Part of a small language model's weights.
Size: 13 layers, MLP 832 SwiGLU, vocabulary 2048.
Architecture: RMSNorm before each block, rotary positions.
Each number is 200 + 20 x the weight over its row's rms, rounded and kept within 0 to 999. Layers, rows and columns count from 0. The size before them is the row's rms in percent of the matrix's.

# layer 2 attention value, 512x256, rms 0.154, rows 439-447, columns 0-255
108,176,150,212,188,187,195,219,224,228,180,178,189,217,180,169,173,161,188,209,189,181,209,189,171,192,184,190,190,218,191,203,182,214,206,203,204,201,197,164,208,196,205,227,192,213,188,188,211,181,204,214,220,192,172,210,221,193,203,179,217,217,163,181,199,197,188,206,192,177,209,211,199,215,168,225,193,206,202,191,218,195,196,213,185,217,198,159,222,175,189,235,222,189,238,208,184,188,192,166,213,216,231,182,188,215,231,176,249,195,182,206,176,179,175,210,177,217,158,161,193,153,196,194,182,170,207,199,188,243,161,180,220,200,190,198,203,193,193,191,204,207,220,201,191,182,192,215,173,212,203,178,202,196,199,209,251,182,180,191,202,188,178,198,226,185,197,228,208,204,207,197,211,202,178,216,203,174,177,197,198,203,231,211,218,176,185,166,198,213,192,241,189,178,175,215,201,178,181,194,212,201,223,158,221,221,181,219,207,203,229,201,223,191,221,234,212,201,239,207,160,210,205,218,210,260,193,205,186,204,184,229,165,198,188,187,222,186,252,213,246,197,211,183,156,180,205,220,253,186,198,201,175,194,200,180,202
116,197,197,219,146,193,201,210,206,168,200,194,168,193,188,190,188,208,179,170,192,196,212,195,207,172,198,185,190,191,201,213,183,165,198,181,204,145,158,199,184,212,202,190,171,159,181,183,203,188,196,214,216,199,201,180,193,176,218,211,214,183,168,184,196,222,154,178,169,211,202,183,229,220,172,218,188,220,228,209,173,207,183,223,222,180,215,196,204,194,204,214,222,215,205,208,200,201,246,205,212,185,189,169,158,162,195,231,231,204,218,204,195,220,186,208,220,181,189,181,217,187,213,186,211,221,205,184,200,165,209,220,203,192,185,182,208,179,188,199,224,179,217,201,204,204,229,192,196,200,174,218,158,216,212,205,181,211,187,224,208,181,223,205,214,168,222,209,223,238,226,195,219,221,178,193,203,171,216,188,205,198,185,192,171,214,178,195,177,225,209,235,183,211,195,188,182,211,240,189,170,216,204,193,189,214,210,209,191,187,197,183,143,200,176,247,234,230,245,214,171,228,206,242,207,193,173,204,186,197,223,189,196,240,212,240,183,213,167,214,215,244,180,187,220,227,226,227,192,213,189,196,204,224,179,196,212
116,221,232,226,241,188,181,216,210,221,215,209,207,218,193,206,225,198,224,191,197,184,220,200,186,214,186,206,210,211,204,219,179,200,182,196,224,230,205,227,180,218,232,203,243,238,181,232,216,214,156,241,218,184,186,217,207,217,197,196,192,158,183,208,154,205,196,183,209,226,180,229,167,225,227,214,220,228,202,198,193,165,191,154,176,168,213,196,196,200,171,216,158,164,224,214,200,206,203,203,202,206,163,200,184,183,244,202,197,216,199,207,183,172,171,238,160,208,211,192,195,187,184,176,271,195,211,214,177,199,193,191,185,224,204,220,209,216,226,190,223,220,211,197,176,213,216,186,190,199,186,204,198,192,208,193,187,209,198,225,191,196,204,201,217,209,238,183,196,181,184,189,205,176,227,192,197,185,224,216,217,229,176,181,208,241,223,172,222,212,185,199,223,200,212,191,180,231,197,228,196,213,176,204,225,199,233,193,186,214,184,199,215,261,200,180,230,209,191,168,190,187,197,223,190,188,213,202,240,194,191,196,169,196,188,178,209,210,230,229,202,183,182,183,178,207,174,203,197,181,212,179,213,222,222,177,199
123,191,227,171,190,202,173,180,197,180,217,198,208,193,203,186,170,193,225,208,165,223,202,215,200,177,209,205,213,178,208,222,186,150,215,217,208,172,176,166,185,209,194,184,239,188,219,209,207,197,179,196,195,196,196,200,201,156,240,223,208,174,241,195,199,198,185,176,215,216,165,195,216,157,208,196,233,186,172,209,238,172,187,200,175,181,197,197,216,212,233,203,213,192,186,203,234,209,180,234,215,195,173,163,185,206,223,198,192,224,206,203,212,199,167,218,188,224,179,195,200,194,183,214,206,195,170,202,203,223,207,191,239,203,216,228,237,202,187,187,173,223,185,215,186,183,217,156,210,211,208,185,213,181,194,231,196,237,206,206,197,184,208,173,191,163,196,229,234,200,187,175,215,210,196,233,185,212,216,219,219,215,200,226,197,214,168,176,194,232,186,201,194,210,231,176,198,202,197,208,198,224,199,212,169,219,166,197,159,139,155,224,221,207,210,203,194,234,194,172,203,181,211,211,177,227,199,200,225,190,207,200,193,176,183,218,154,219,206,229,216,181,188,217,229,204,180,201,199,226,237,201,218,195,182,167,179
112,223,200,190,224,218,204,195,220,194,223,213,189,179,217,207,199,192,245,207,189,211,194,184,215,228,215,208,223,170,184,186,235,190,193,188,201,192,171,179,197,187,210,209,182,214,240,175,188,199,189,212,227,218,196,206,228,222,210,240,231,180,161,227,216,185,177,201,161,188,199,204,200,193,189,224,229,186,208,229,150,231,177,195,214,203,197,235,191,207,182,211,224,203,173,159,181,210,171,191,220,170,230,210,211,213,182,209,202,207,186,217,228,197,193,192,219,192,197,227,208,196,213,192,226,235,224,217,219,225,236,183,195,172,184,206,191,211,241,228,200,204,174,204,165,191,176,152,155,190,196,208,239,184,202,222,210,221,198,257,225,201,198,204,205,215,201,172,212,166,175,223,178,224,206,211,198,211,192,191,180,186,201,193,192,154,168,166,158,191,226,211,205,186,225,220,222,182,180,195,186,183,224,202,213,197,232,226,166,217,218,186,219,168,189,207,191,249,185,182,208,210,194,164,192,188,189,192,222,196,220,207,185,194,181,205,188,176,213,200,235,192,193,220,196,173,187,214,221,181,209,209,180,209,207,229,187
115,153,196,220,173,218,213,191,252,165,241,175,235,167,217,200,177,191,191,214,201,184,195,219,209,192,217,193,184,206,222,182,208,205,210,219,196,197,202,198,186,183,227,160,192,181,178,196,225,155,163,190,178,209,185,205,242,177,220,212,197,202,169,195,210,253,212,194,157,177,215,185,200,188,182,170,148,200,185,198,197,246,221,214,224,173,214,198,150,183,228,206,200,217,199,174,195,224,186,190,197,227,228,194,171,214,200,190,199,215,203,192,225,202,221,210,180,185,181,194,195,160,220,184,201,216,169,179,204,233,193,222,193,189,173,215,195,217,201,185,193,191,220,166,166,174,240,191,193,202,219,183,204,210,170,187,180,208,201,205,200,234,237,209,198,202,193,205,183,191,230,209,209,231,204,193,191,208,195,173,179,200,184,199,145,188,196,216,204,234,175,195,211,203,224,217,209,218,223,207,237,208,214,195,208,218,179,232,206,230,226,234,195,184,205,209,198,215,181,203,177,218,197,168,204,186,191,203,207,230,238,176,217,187,189,202,181,218,186,197,175,184,208,211,219,202,239,185,187,209,215,172,216,210,200,176,203
119,202,188,224,198,190,161,214,205,216,224,216,177,210,216,222,226,220,184,176,183,178,167,203,215,208,202,222,172,216,186,189,219,236,205,184,172,205,182,195,224,168,220,215,210,217,228,147,190,215,214,184,157,181,219,193,189,170,151,228,213,209,200,215,188,162,206,187,198,188,223,168,224,209,193,228,193,236,210,216,183,163,210,204,197,177,209,216,165,167,226,178,179,227,170,204,165,187,203,192,223,196,231,196,182,219,253,157,203,207,220,221,217,206,186,162,187,219,215,205,192,238,187,182,205,214,203,201,191,183,226,215,212,208,176,238,201,173,208,237,205,210,191,160,190,199,165,186,180,206,170,186,201,198,211,167,213,211,235,221,193,171,196,208,218,199,227,184,216,193,192,192,234,238,211,190,188,203,205,198,187,178,201,229,235,200,202,196,217,219,169,205,206,185,207,180,159,190,206,194,203,239,217,172,206,218,220,192,165,211,198,201,174,207,195,198,167,215,168,210,175,203,207,202,206,203,251,184,180,212,206,195,192,212,174,199,178,191,190,197,190,214,182,189,187,169,177,191,213,233,211,214,215,190,181,197,194
119,214,213,192,215,171,230,220,211,196,182,227,165,205,200,213,225,208,220,201,196,226,194,194,228,176,211,189,193,209,194,208,205,227,221,214,190,192,208,148,211,194,202,177,204,184,174,199,219,218,228,209,196,202,200,216,224,204,185,209,211,179,252,236,231,193,187,186,199,163,183,210,230,203,191,207,224,160,176,184,198,208,207,181,199,188,201,190,191,233,244,206,198,193,225,204,227,220,200,174,124,188,175,175,209,201,215,213,174,209,198,183,180,210,197,168,207,176,167,222,240,230,181,208,197,220,202,199,204,196,217,224,218,196,216,200,195,212,200,209,171,202,204,185,190,170,200,172,202,220,230,174,176,222,167,216,203,241,186,196,214,184,195,162,184,191,176,202,225,225,212,190,190,191,210,258,194,178,210,208,217,223,176,203,184,193,183,187,208,216,223,187,233,173,254,234,191,153,226,198,207,207,224,229,211,224,225,207,155,179,175,211,244,199,186,190,205,211,206,221,215,204,216,219,194,221,188,217,213,187,202,206,186,174,199,199,172,187,187,198,181,213,187,193,173,212,172,226,219,174,189,191,208,195,217,226,230
115,214,195,196,205,214,202,224,181,238,208,184,211,175,208,188,216,180,220,212,223,186,186,210,192,204,173,193,234,188,155,202,203,227,190,198,220,188,193,174,202,193,203,201,181,182,224,227,201,192,150,167,169,214,215,193,187,202,155,177,247,214,190,208,208,169,187,242,207,240,206,227,170,208,207,237,204,163,158,192,215,211,226,257,198,205,199,195,157,177,213,187,186,205,203,195,199,179,215,167,218,189,198,168,191,206,131,180,210,199,220,221,208,214,217,219,209,228,177,207,220,197,207,172,218,190,187,207,204,199,184,234,166,217,241,195,242,200,223,226,207,209,163,177,204,150,217,216,180,207,177,220,179,200,193,198,195,225,222,226,204,173,222,179,212,192,196,199,222,216,194,189,186,189,208,181,233,181,189,184,188,201,169,197,236,196,209,204,187,190,218,219,193,193,213,219,196,188,194,212,211,215,196,217,187,188,196,222,196,243,195,216,225,236,195,214,189,194,209,197,175,214,198,200,196,201,163,199,205,218,204,207,177,186,213,218,231,208,204,217,238,222,183,193,201,230,195,198,173,204,238,184,229,185,189,200,234
# layer 2 attention output (transposed), 512x256, rms 0.137, rows 439-447, columns 0-255
098,200,221,183,188,198,180,186,216,176,184,217,244,198,178,185,212,155,139,208,217,226,213,195,176,211,178,207,155,216,216,202,166,176,167,174,203,222,170,224,196,196,184,208,186,170,225,207,210,198,180,233,200,200,242,219,211,237,198,230,219,177,178,211,181,201,208,204,204,198,191,181,162,173,181,183,203,200,181,194,193,180,210,209,218,222,187,197,211,202,195,218,215,218,206,231,237,190,248,210,212,207,225,219,179,205,196,190,221,233,232,153,187,187,159,191,217,144,206,211,187,211,214,175,211,179,198,194,225,170,204,175,190,197,191,208,198,189,215,184,233,229,235,211,211,221,222,212,198,228,197,174,199,239,192,182,197,193,174,174,205,207,195,211,175,195,223,205,220,181,212,202,190,235,206,203,202,213,232,184,238,213,196,221,217,211,223,196,227,202,188,193,197,204,241,165,204,205,218,203,207,246,207,175,201,205,224,191,216,173,223,186,206,248,198,203,211,206,219,186,212,182,189,180,215,167,240,197,188,180,201,211,200,189,204,222,236,205,194,211,198,200,216,195,176,202,190,166,166,191,194,191,192,188,171,191,169
100,206,205,193,185,192,214,199,214,175,219,207,232,239,221,191,210,204,219,167,211,215,216,192,216,221,226,188,190,188,187,212,228,202,224,196,203,183,205,186,180,188,198,176,210,186,203,214,194,196,211,199,225,136,208,199,184,209,217,204,170,207,212,201,246,181,187,205,228,184,188,166,216,161,261,199,205,202,184,202,225,208,242,217,155,216,229,183,179,169,225,213,225,177,179,225,195,201,201,177,241,179,205,202,194,167,186,190,192,194,148,198,191,217,228,185,206,182,201,174,222,195,214,170,209,184,208,194,223,245,196,208,194,191,201,204,200,207,253,174,211,200,217,171,185,212,208,201,181,171,177,192,195,216,191,196,237,220,181,183,193,205,209,164,221,197,220,201,204,233,217,175,223,218,182,191,193,170,201,196,201,211,186,223,178,163,201,203,238,214,183,189,217,180,222,189,205,233,216,204,217,152,223,226,199,237,211,176,218,214,176,191,217,214,185,173,192,165,181,240,229,206,211,167,233,219,256,208,225,178,197,183,197,188,201,196,190,200,200,202,171,214,218,189,211,205,223,181,193,198,207,228,198,209,185,204,196
098,207,169,187,208,196,191,201,230,215,192,205,212,249,201,209,213,184,184,208,223,181,214,200,209,186,224,199,179,204,213,216,196,188,200,204,184,206,158,209,231,149,220,215,209,236,189,220,196,220,209,184,195,187,197,198,204,182,233,199,232,228,203,223,234,206,186,183,205,189,216,221,230,191,182,211,178,200,199,217,163,208,221,215,195,237,205,210,238,212,223,206,200,219,189,182,193,188,204,186,234,216,203,192,243,189,223,189,203,212,195,189,219,202,180,153,218,204,201,230,220,180,186,207,173,232,200,188,176,190,193,205,209,207,200,191,201,197,214,217,156,179,209,194,186,201,223,168,184,226,200,186,187,160,185,206,186,210,220,175,172,210,165,225,182,245,209,207,210,191,209,192,198,197,196,196,245,211,198,197,205,218,233,197,219,205,167,189,173,218,170,202,178,186,178,273,194,208,193,212,228,183,222,192,259,230,195,215,177,169,235,174,194,175,226,190,172,206,195,201,226,205,185,173,220,238,216,189,200,192,217,197,243,193,215,212,198,252,207,211,196,229,188,229,198,200,231,202,184,219,197,205,209,214,184,156,191
105,208,209,200,216,184,218,195,178,207,193,179,194,225,182,193,223,192,180,166,208,227,203,198,214,180,206,204,198,207,212,173,178,236,186,217,181,228,210,177,192,189,183,200,194,223,182,191,195,219,184,181,169,183,211,200,211,197,217,168,200,130,173,203,227,230,199,213,198,179,177,188,204,229,197,169,194,194,219,255,174,219,245,211,200,250,206,198,202,222,192,195,215,182,263,271,210,197,212,211,172,193,185,211,207,184,186,168,198,201,181,208,204,224,184,211,227,144,217,203,200,219,205,190,194,179,220,183,173,233,196,233,220,207,191,193,218,222,173,208,198,171,210,170,183,160,186,192,193,185,219,180,209,187,216,191,229,221,257,179,225,205,187,212,181,200,199,183,191,197,191,234,219,210,202,189,219,225,203,186,189,190,194,196,188,200,211,208,199,223,233,195,221,219,195,206,176,223,214,216,228,212,174,166,202,167,206,203,206,236,227,179,186,219,204,197,192,202,215,204,202,180,188,179,186,190,171,203,206,209,178,209,219,220,206,204,229,178,198,185,190,232,152,191,238,209,218,222,237,209,183,196,182,202,198,197,199
094,163,155,164,198,203,152,202,200,195,205,222,175,224,189,201,195,194,210,196,204,190,213,242,220,197,204,193,176,216,209,153,210,203,171,208,186,200,196,213,217,219,165,188,233,221,214,189,203,249,196,179,214,173,213,190,209,202,191,220,197,200,171,200,187,190,191,198,177,209,183,188,207,198,210,194,197,184,224,191,211,176,203,215,215,176,179,201,178,187,202,177,217,179,197,208,221,219,214,217,187,177,189,180,192,228,211,179,190,237,169,176,234,176,202,202,224,205,214,182,172,193,187,208,193,227,153,219,242,212,238,214,209,216,220,194,168,213,166,176,183,213,199,172,189,225,194,243,173,177,203,183,183,189,216,228,184,193,176,176,184,201,212,180,189,199,186,238,162,180,161,186,245,191,201,222,218,211,198,158,239,183,180,206,222,198,248,218,207,187,183,203,233,217,191,218,201,241,194,197,188,223,201,208,191,218,181,172,185,199,207,204,232,212,202,192,238,207,178,188,163,232,220,155,179,188,214,187,203,193,185,202,210,208,190,156,181,211,201,169,234,215,200,187,212,203,184,205,211,227,202,237,200,198,197,190,211
104,149,204,201,241,188,212,196,228,220,213,189,188,219,231,204,204,238,180,207,231,202,220,225,237,229,242,222,257,195,208,179,223,221,208,176,196,211,192,203,217,211,233,180,207,201,195,182,231,201,208,203,192,205,179,167,207,196,158,199,192,225,201,167,203,207,230,182,240,219,192,171,182,208,161,199,199,226,196,197,202,201,197,205,226,197,203,203,168,182,216,204,189,197,187,215,195,172,210,181,202,169,198,207,199,215,231,226,206,188,189,230,194,194,195,191,235,199,206,200,184,212,198,197,210,199,196,179,188,227,191,188,186,180,206,220,208,229,191,197,195,205,186,205,197,182,181,199,199,170,207,202,191,202,211,167,184,215,219,211,213,208,245,219,173,207,209,232,152,208,207,218,175,191,175,197,180,221,232,207,199,213,195,225,227,224,248,205,218,208,210,208,216,230,238,191,178,209,209,181,191,218,180,182,228,181,182,156,185,212,185,176,209,239,220,249,192,173,199,180,198,213,180,192,169,218,218,197,228,130,183,180,178,235,207,177,216,194,221,194,195,198,220,180,218,208,187,202,185,193,206,202,221,214,199,249,226
100,222,177,172,179,236,216,212,181,195,212,196,212,184,205,173,205,207,203,207,223,179,228,192,208,202,194,227,209,207,196,231,210,222,174,171,193,196,261,238,208,243,201,185,204,200,201,206,217,196,247,223,214,216,197,212,157,212,196,197,198,218,201,183,208,179,218,223,233,184,224,218,167,192,196,174,221,195,211,197,218,202,187,197,240,213,181,228,196,200,184,219,232,210,227,193,256,200,182,201,180,218,210,217,234,185,179,183,191,248,181,204,194,199,221,214,187,212,209,203,197,160,210,216,227,190,189,196,228,219,188,201,211,193,220,168,155,212,210,203,183,202,197,168,225,212,181,163,192,189,211,216,190,186,183,222,225,201,191,195,219,187,212,216,211,228,213,203,211,202,215,226,198,173,193,196,163,224,217,175,244,198,200,178,205,186,207,198,166,184,227,208,186,202,187,209,231,217,211,215,189,190,201,201,197,193,191,156,191,198,208,198,191,213,203,190,223,172,181,189,204,203,201,182,156,227,193,156,219,171,216,190,185,192,215,218,220,213,183,246,202,234,191,237,210,238,201,200,178,230,211,168,159,186,155,190,167
101,198,218,198,195,193,178,180,199,216,233,209,195,165,182,207,235,190,185,154,183,212,203,167,158,210,182,166,206,182,226,233,201,221,238,197,197,210,200,214,200,227,196,214,218,246,207,173,165,178,201,199,183,208,201,210,226,211,220,168,200,207,196,176,176,206,219,222,207,197,232,206,206,161,177,241,223,199,207,238,197,198,212,256,194,203,196,183,215,194,186,155,212,177,179,218,191,218,177,187,213,206,200,212,220,213,196,237,216,223,203,183,244,177,217,218,210,157,196,161,212,181,196,198,172,197,211,170,211,181,195,183,231,230,229,202,202,208,213,216,198,211,220,203,222,194,209,217,223,187,208,180,184,205,203,172,223,206,174,186,185,248,182,184,187,199,228,196,179,174,203,204,212,182,187,187,194,196,180,197,193,188,198,188,191,196,195,217,209,188,171,225,232,225,186,198,223,197,232,205,231,194,201,199,203,208,195,208,193,239,235,226,211,192,202,193,223,205,207,201,187,226,217,201,202,184,174,198,238,217,175,205,190,174,174,217,242,183,214,160,227,181,194,164,233,193,221,252,196,194,190,230,209,165,206,204,219
100,178,191,193,212,178,205,190,187,227,222,216,224,234,181,163,176,195,190,169,179,197,153,197,165,247,216,192,243,212,207,186,162,164,206,215,179,168,208,213,206,206,211,232,210,191,199,204,195,173,220,188,220,195,207,202,194,213,181,223,227,208,181,193,207,225,210,260,208,189,211,197,212,209,166,209,205,222,175,204,186,185,216,213,217,158,229,209,215,207,206,207,176,203,201,208,191,221,226,228,188,186,209,215,204,180,232,181,191,197,183,187,211,217,198,181,171,173,187,189,205,181,170,192,193,223,166,195,194,171,220,176,174,139,229,229,164,200,173,224,181,207,258,196,212,244,182,220,190,202,200,227,200,199,185,204,235,205,203,197,190,200,168,189,216,216,200,194,179,191,188,205,222,198,226,197,246,196,224,198,167,202,221,219,211,177,202,174,191,220,188,184,180,204,221,188,230,192,169,210,190,209,219,210,181,229,210,249,205,164,235,209,162,201,216,202,204,184,210,181,199,219,218,189,175,156,235,209,206,209,211,184,196,183,217,214,183,179,192,217,197,220,202,199,226,191,193,224,209,178,205,202,189,193,185,202,214
# layer 2 attention query, 512x256, rms 0.164, rows 448-452, columns 0-255
114,204,206,206,186,208,215,189,186,175,207,187,200,197,204,189,207,198,242,189,192,208,214,184,178,174,198,202,173,218,202,200,165,180,216,197,169,233,237,175,170,211,191,214,190,202,174,217,193,171,184,133,230,165,197,203,196,227,182,207,198,230,208,160,192,193,195,203,220,213,200,187,192,202,241,201,211,166,166,221,218,199,170,206,191,192,180,147,197,197,200,201,188,179,186,192,187,203,215,205,223,246,187,202,199,172,155,182,215,207,200,216,199,230,211,228,164,207,195,219,208,231,180,218,183,209,159,173,230,223,190,228,209,162,186,201,228,206,181,219,181,198,200,205,213,167,223,204,209,174,188,203,234,209,170,204,183,197,189,172,158,181,191,196,197,157,202,201,178,198,165,194,215,206,170,207,226,225,225,181,219,191,183,179,205,205,196,195,196,191,226,164,178,201,203,189,215,163,170,195,205,169,227,229,194,220,235,184,167,223,190,231,199,205,153,183,151,182,176,211,163,200,223,202,195,199,217,192,210,201,205,209,192,203,223,196,159,216,213,204,198,178,222,211,220,176,195,189,223,188,186,221,198,187,188,209,192
090,177,238,200,178,211,186,189,201,177,217,134,192,175,188,217,183,202,221,196,214,194,180,187,191,192,178,197,210,222,199,177,211,199,198,218,173,232,162,222,200,185,205,217,201,202,167,239,206,192,182,206,222,214,187,225,184,189,221,210,196,221,202,224,191,190,178,203,234,210,201,187,193,212,239,180,214,153,189,204,217,203,178,227,181,240,185,160,196,201,185,245,219,182,215,193,172,251,225,185,226,225,198,212,190,254,214,187,223,205,195,224,171,221,211,241,198,186,215,190,187,218,203,194,184,216,188,210,201,217,234,206,232,202,204,197,200,211,223,185,171,170,182,198,178,215,219,220,179,214,178,230,207,214,198,187,141,215,193,204,191,219,169,209,217,200,207,213,181,179,178,198,189,174,199,204,195,233,186,176,203,191,204,214,215,179,212,184,185,182,175,202,223,204,196,197,228,203,191,195,213,197,249,224,179,232,202,177,223,182,208,210,181,208,181,195,206,162,217,193,213,179,201,181,185,205,186,202,224,166,230,211,232,205,210,216,203,221,218,202,162,204,202,157,216,197,183,156,249,183,207,218,192,173,200,212,219
102,195,187,172,175,232,177,217,173,172,228,214,186,219,218,205,199,234,212,179,192,203,203,234,169,187,186,200,198,218,210,190,208,189,202,175,177,212,230,203,203,173,181,220,193,186,163,226,152,212,193,171,181,207,203,216,200,207,175,210,186,227,221,145,218,197,180,190,220,237,216,197,175,207,221,206,227,219,195,261,221,216,202,206,166,186,173,185,187,186,195,187,178,205,188,213,182,212,236,195,233,226,208,180,195,183,179,202,232,235,225,202,191,209,210,206,200,206,209,202,200,218,213,207,206,228,204,192,207,217,195,212,212,184,189,208,231,237,193,184,177,175,208,200,223,184,198,204,177,218,186,193,238,221,168,187,189,176,181,206,168,199,192,202,200,198,214,190,192,165,161,196,191,215,162,218,207,250,209,195,212,202,196,171,224,217,166,208,164,206,198,158,216,202,248,186,218,199,176,180,217,223,186,204,177,219,207,180,174,197,218,221,221,194,159,184,198,198,198,154,195,200,196,197,230,214,195,206,189,190,206,227,213,192,223,200,140,189,213,205,203,214,216,201,181,202,206,208,213,197,234,267,195,183,188,188,204
095,207,187,175,197,190,218,202,193,174,216,236,208,224,224,213,207,191,199,229,202,167,176,203,196,211,214,219,208,188,220,213,185,206,216,239,226,173,183,194,195,203,216,166,207,204,193,169,156,252,200,221,190,221,205,233,174,237,213,184,221,217,211,164,202,197,190,214,230,202,250,218,187,186,171,197,203,195,221,189,197,165,234,161,197,212,177,228,227,201,197,192,193,224,209,211,223,188,221,160,213,202,191,187,200,201,202,200,211,179,189,190,247,185,198,165,242,227,201,152,176,200,227,174,194,230,221,208,190,195,239,197,189,222,214,175,160,206,214,176,204,199,180,201,190,188,189,212,198,189,216,168,196,181,237,179,226,183,170,197,185,209,210,187,195,175,187,199,212,220,203,218,210,206,236,172,178,189,198,175,197,203,180,218,199,192,194,201,214,250,210,246,190,190,204,185,196,210,236,218,175,225,180,212,203,191,190,201,223,160,192,180,178,203,203,182,208,199,205,226,194,210,166,188,221,211,203,208,148,206,196,227,215,224,213,253,195,190,199,186,195,213,188,211,191,211,204,198,199,212,204,172,181,198,207,240,154
096,186,160,176,212,179,191,245,203,203,197,177,200,178,188,209,191,208,184,185,195,183,159,203,206,210,201,222,217,208,233,186,269,194,248,211,190,172,220,193,219,166,184,158,238,193,188,174,163,207,208,230,216,212,207,212,228,172,203,210,166,193,194,204,232,183,220,222,198,199,236,154,256,220,193,188,209,211,185,189,193,196,244,199,210,227,204,165,212,184,208,203,182,181,164,243,221,218,182,192,201,194,180,200,228,204,185,219,191,181,182,196,193,216,207,173,200,226,179,179,224,213,207,173,203,163,218,180,185,161,220,190,180,209,205,176,217,202,166,176,202,223,173,203,209,241,165,211,178,193,195,193,168,179,190,208,187,171,191,217,217,222,172,207,199,191,220,212,194,211,224,221,198,205,186,187,182,197,199,181,176,211,204,237,193,188,220,202,166,210,189,228,200,211,225,202,203,204,225,172,192,216,177,190,200,224,192,213,237,194,204,219,206,210,228,217,176,204,183,221,195,207,192,175,236,187,193,234,187,198,188,182,212,196,225,175,212,173,202,178,191,215,196,203,208,206,195,231,177,178,205,214,199,239,213,188,217
# layer 2 attention key, 512x256, rms 0.169, rows 448-451, columns 0-255
072,191,177,192,180,192,220,213,182,210,202,206,217,197,231,208,221,219,203,203,177,204,210,194,173,191,160,224,161,172,214,179,245,231,187,200,194,162,180,212,179,189,179,207,227,176,205,198,219,219,239,204,224,190,175,170,165,201,198,204,215,204,208,221,196,212,169,188,195,175,166,185,200,177,203,228,194,210,197,235,205,210,170,191,189,189,218,229,196,197,214,186,249,202,227,164,177,198,208,179,202,179,188,228,163,179,227,206,159,204,237,198,202,188,194,197,221,204,190,209,183,205,189,176,189,190,175,167,202,199,201,233,173,180,193,183,196,215,195,161,204,201,223,201,241,238,228,239,211,184,203,186,192,169,207,201,192,187,184,199,165,182,170,209,195,195,219,177,218,201,188,227,214,185,211,172,207,219,201,188,200,219,209,204,212,218,211,189,188,216,224,185,219,186,196,184,192,244,195,173,211,208,178,209,195,221,163,178,225,206,195,228,250,196,232,174,176,179,187,167,181,220,177,219,232,236,193,204,237,224,209,238,233,208,200,216,169,201,203,194,193,238,242,216,219,182,200,190,169,210,188,199,211,195,193,176,191
078,192,169,235,177,178,201,195,199,172,184,226,216,220,186,183,222,185,215,174,210,179,203,216,207,180,197,236,203,174,215,197,200,228,220,203,219,205,198,206,168,214,176,180,211,227,185,212,212,176,180,194,201,190,200,145,207,231,165,222,209,229,187,201,204,200,247,214,226,194,182,203,178,186,200,192,216,225,208,208,219,214,185,182,184,182,218,181,197,186,201,191,183,206,195,193,212,169,174,226,178,214,214,249,186,201,219,218,196,194,206,219,214,213,217,196,213,219,238,204,182,201,154,221,213,184,198,183,154,218,193,232,235,188,129,240,224,191,204,199,211,224,244,171,216,201,237,178,210,181,177,193,192,177,208,209,203,210,194,195,189,196,184,217,183,154,228,189,197,218,190,198,212,189,194,196,178,170,193,202,214,228,189,210,127,193,224,168,208,161,209,220,177,170,189,195,202,201,226,197,186,180,207,181,231,186,205,220,153,220,211,201,221,212,185,220,188,196,211,201,174,199,187,188,188,222,230,194,200,235,191,209,205,215,213,186,148,212,207,204,211,234,184,220,202,189,193,218,199,186,205,196,193,168,208,201,199
084,215,201,203,156,180,211,199,174,206,201,205,186,172,154,204,213,181,174,209,219,132,232,253,205,191,190,214,196,188,220,201,185,221,214,188,197,189,200,221,183,168,213,197,193,203,217,186,197,217,224,196,206,192,206,172,181,183,216,182,227,197,188,184,223,163,187,178,168,207,199,232,189,192,183,200,199,204,211,184,172,170,168,202,154,156,186,201,182,203,171,231,243,200,198,199,168,184,178,170,214,185,191,228,175,190,165,194,156,212,215,203,234,209,208,215,209,229,197,194,210,214,216,220,185,192,213,193,208,188,190,182,202,194,195,177,187,191,174,186,221,231,224,215,231,253,212,210,184,219,190,201,230,178,212,188,223,203,197,223,167,209,179,205,214,185,227,198,197,164,225,178,194,199,170,151,186,187,182,192,175,198,207,205,209,181,196,186,161,197,188,192,221,224,166,173,204,220,208,195,179,168,201,193,187,178,189,211,196,237,166,215,192,198,219,199,196,204,205,180,200,193,168,193,195,207,154,223,198,169,215,202,184,203,170,234,180,226,199,196,182,221,237,170,199,186,189,204,217,206,180,210,208,184,162,200,216
081,210,207,219,219,179,190,192,196,222,228,199,200,180,183,218,210,196,200,217,166,200,200,187,189,214,196,209,191,250,198,233,207,189,187,232,203,222,202,135,171,194,240,222,188,199,175,223,216,168,188,217,189,220,205,204,226,207,213,173,232,167,226,171,212,183,209,225,209,221,216,228,150,198,205,230,175,228,199,179,218,209,242,184,227,209,222,212,159,185,194,198,175,198,207,170,180,194,199,211,206,217,179,199,187,201,192,210,218,191,181,202,189,196,214,165,189,192,257,193,201,181,200,194,211,195,207,217,188,190,220,187,197,222,223,200,193,212,199,227,202,173,169,224,165,207,220,190,200,177,178,159,179,213,211,219,239,174,227,208,205,183,192,178,201,191,230,191,203,218,221,176,234,177,223,196,176,237,214,198,178,176,190,192,208,181,198,177,214,170,189,229,191,224,208,193,231,225,202,231,186,187,237,201,202,228,228,205,208,209,210,178,170,195,202,230,213,213,220,184,209,166,207,202,181,208,191,206,193,216,177,197,188,201,219,195,173,210,219,167,224,219,189,168,243,196,214,152,209,217,199,198,218,161,202,162,187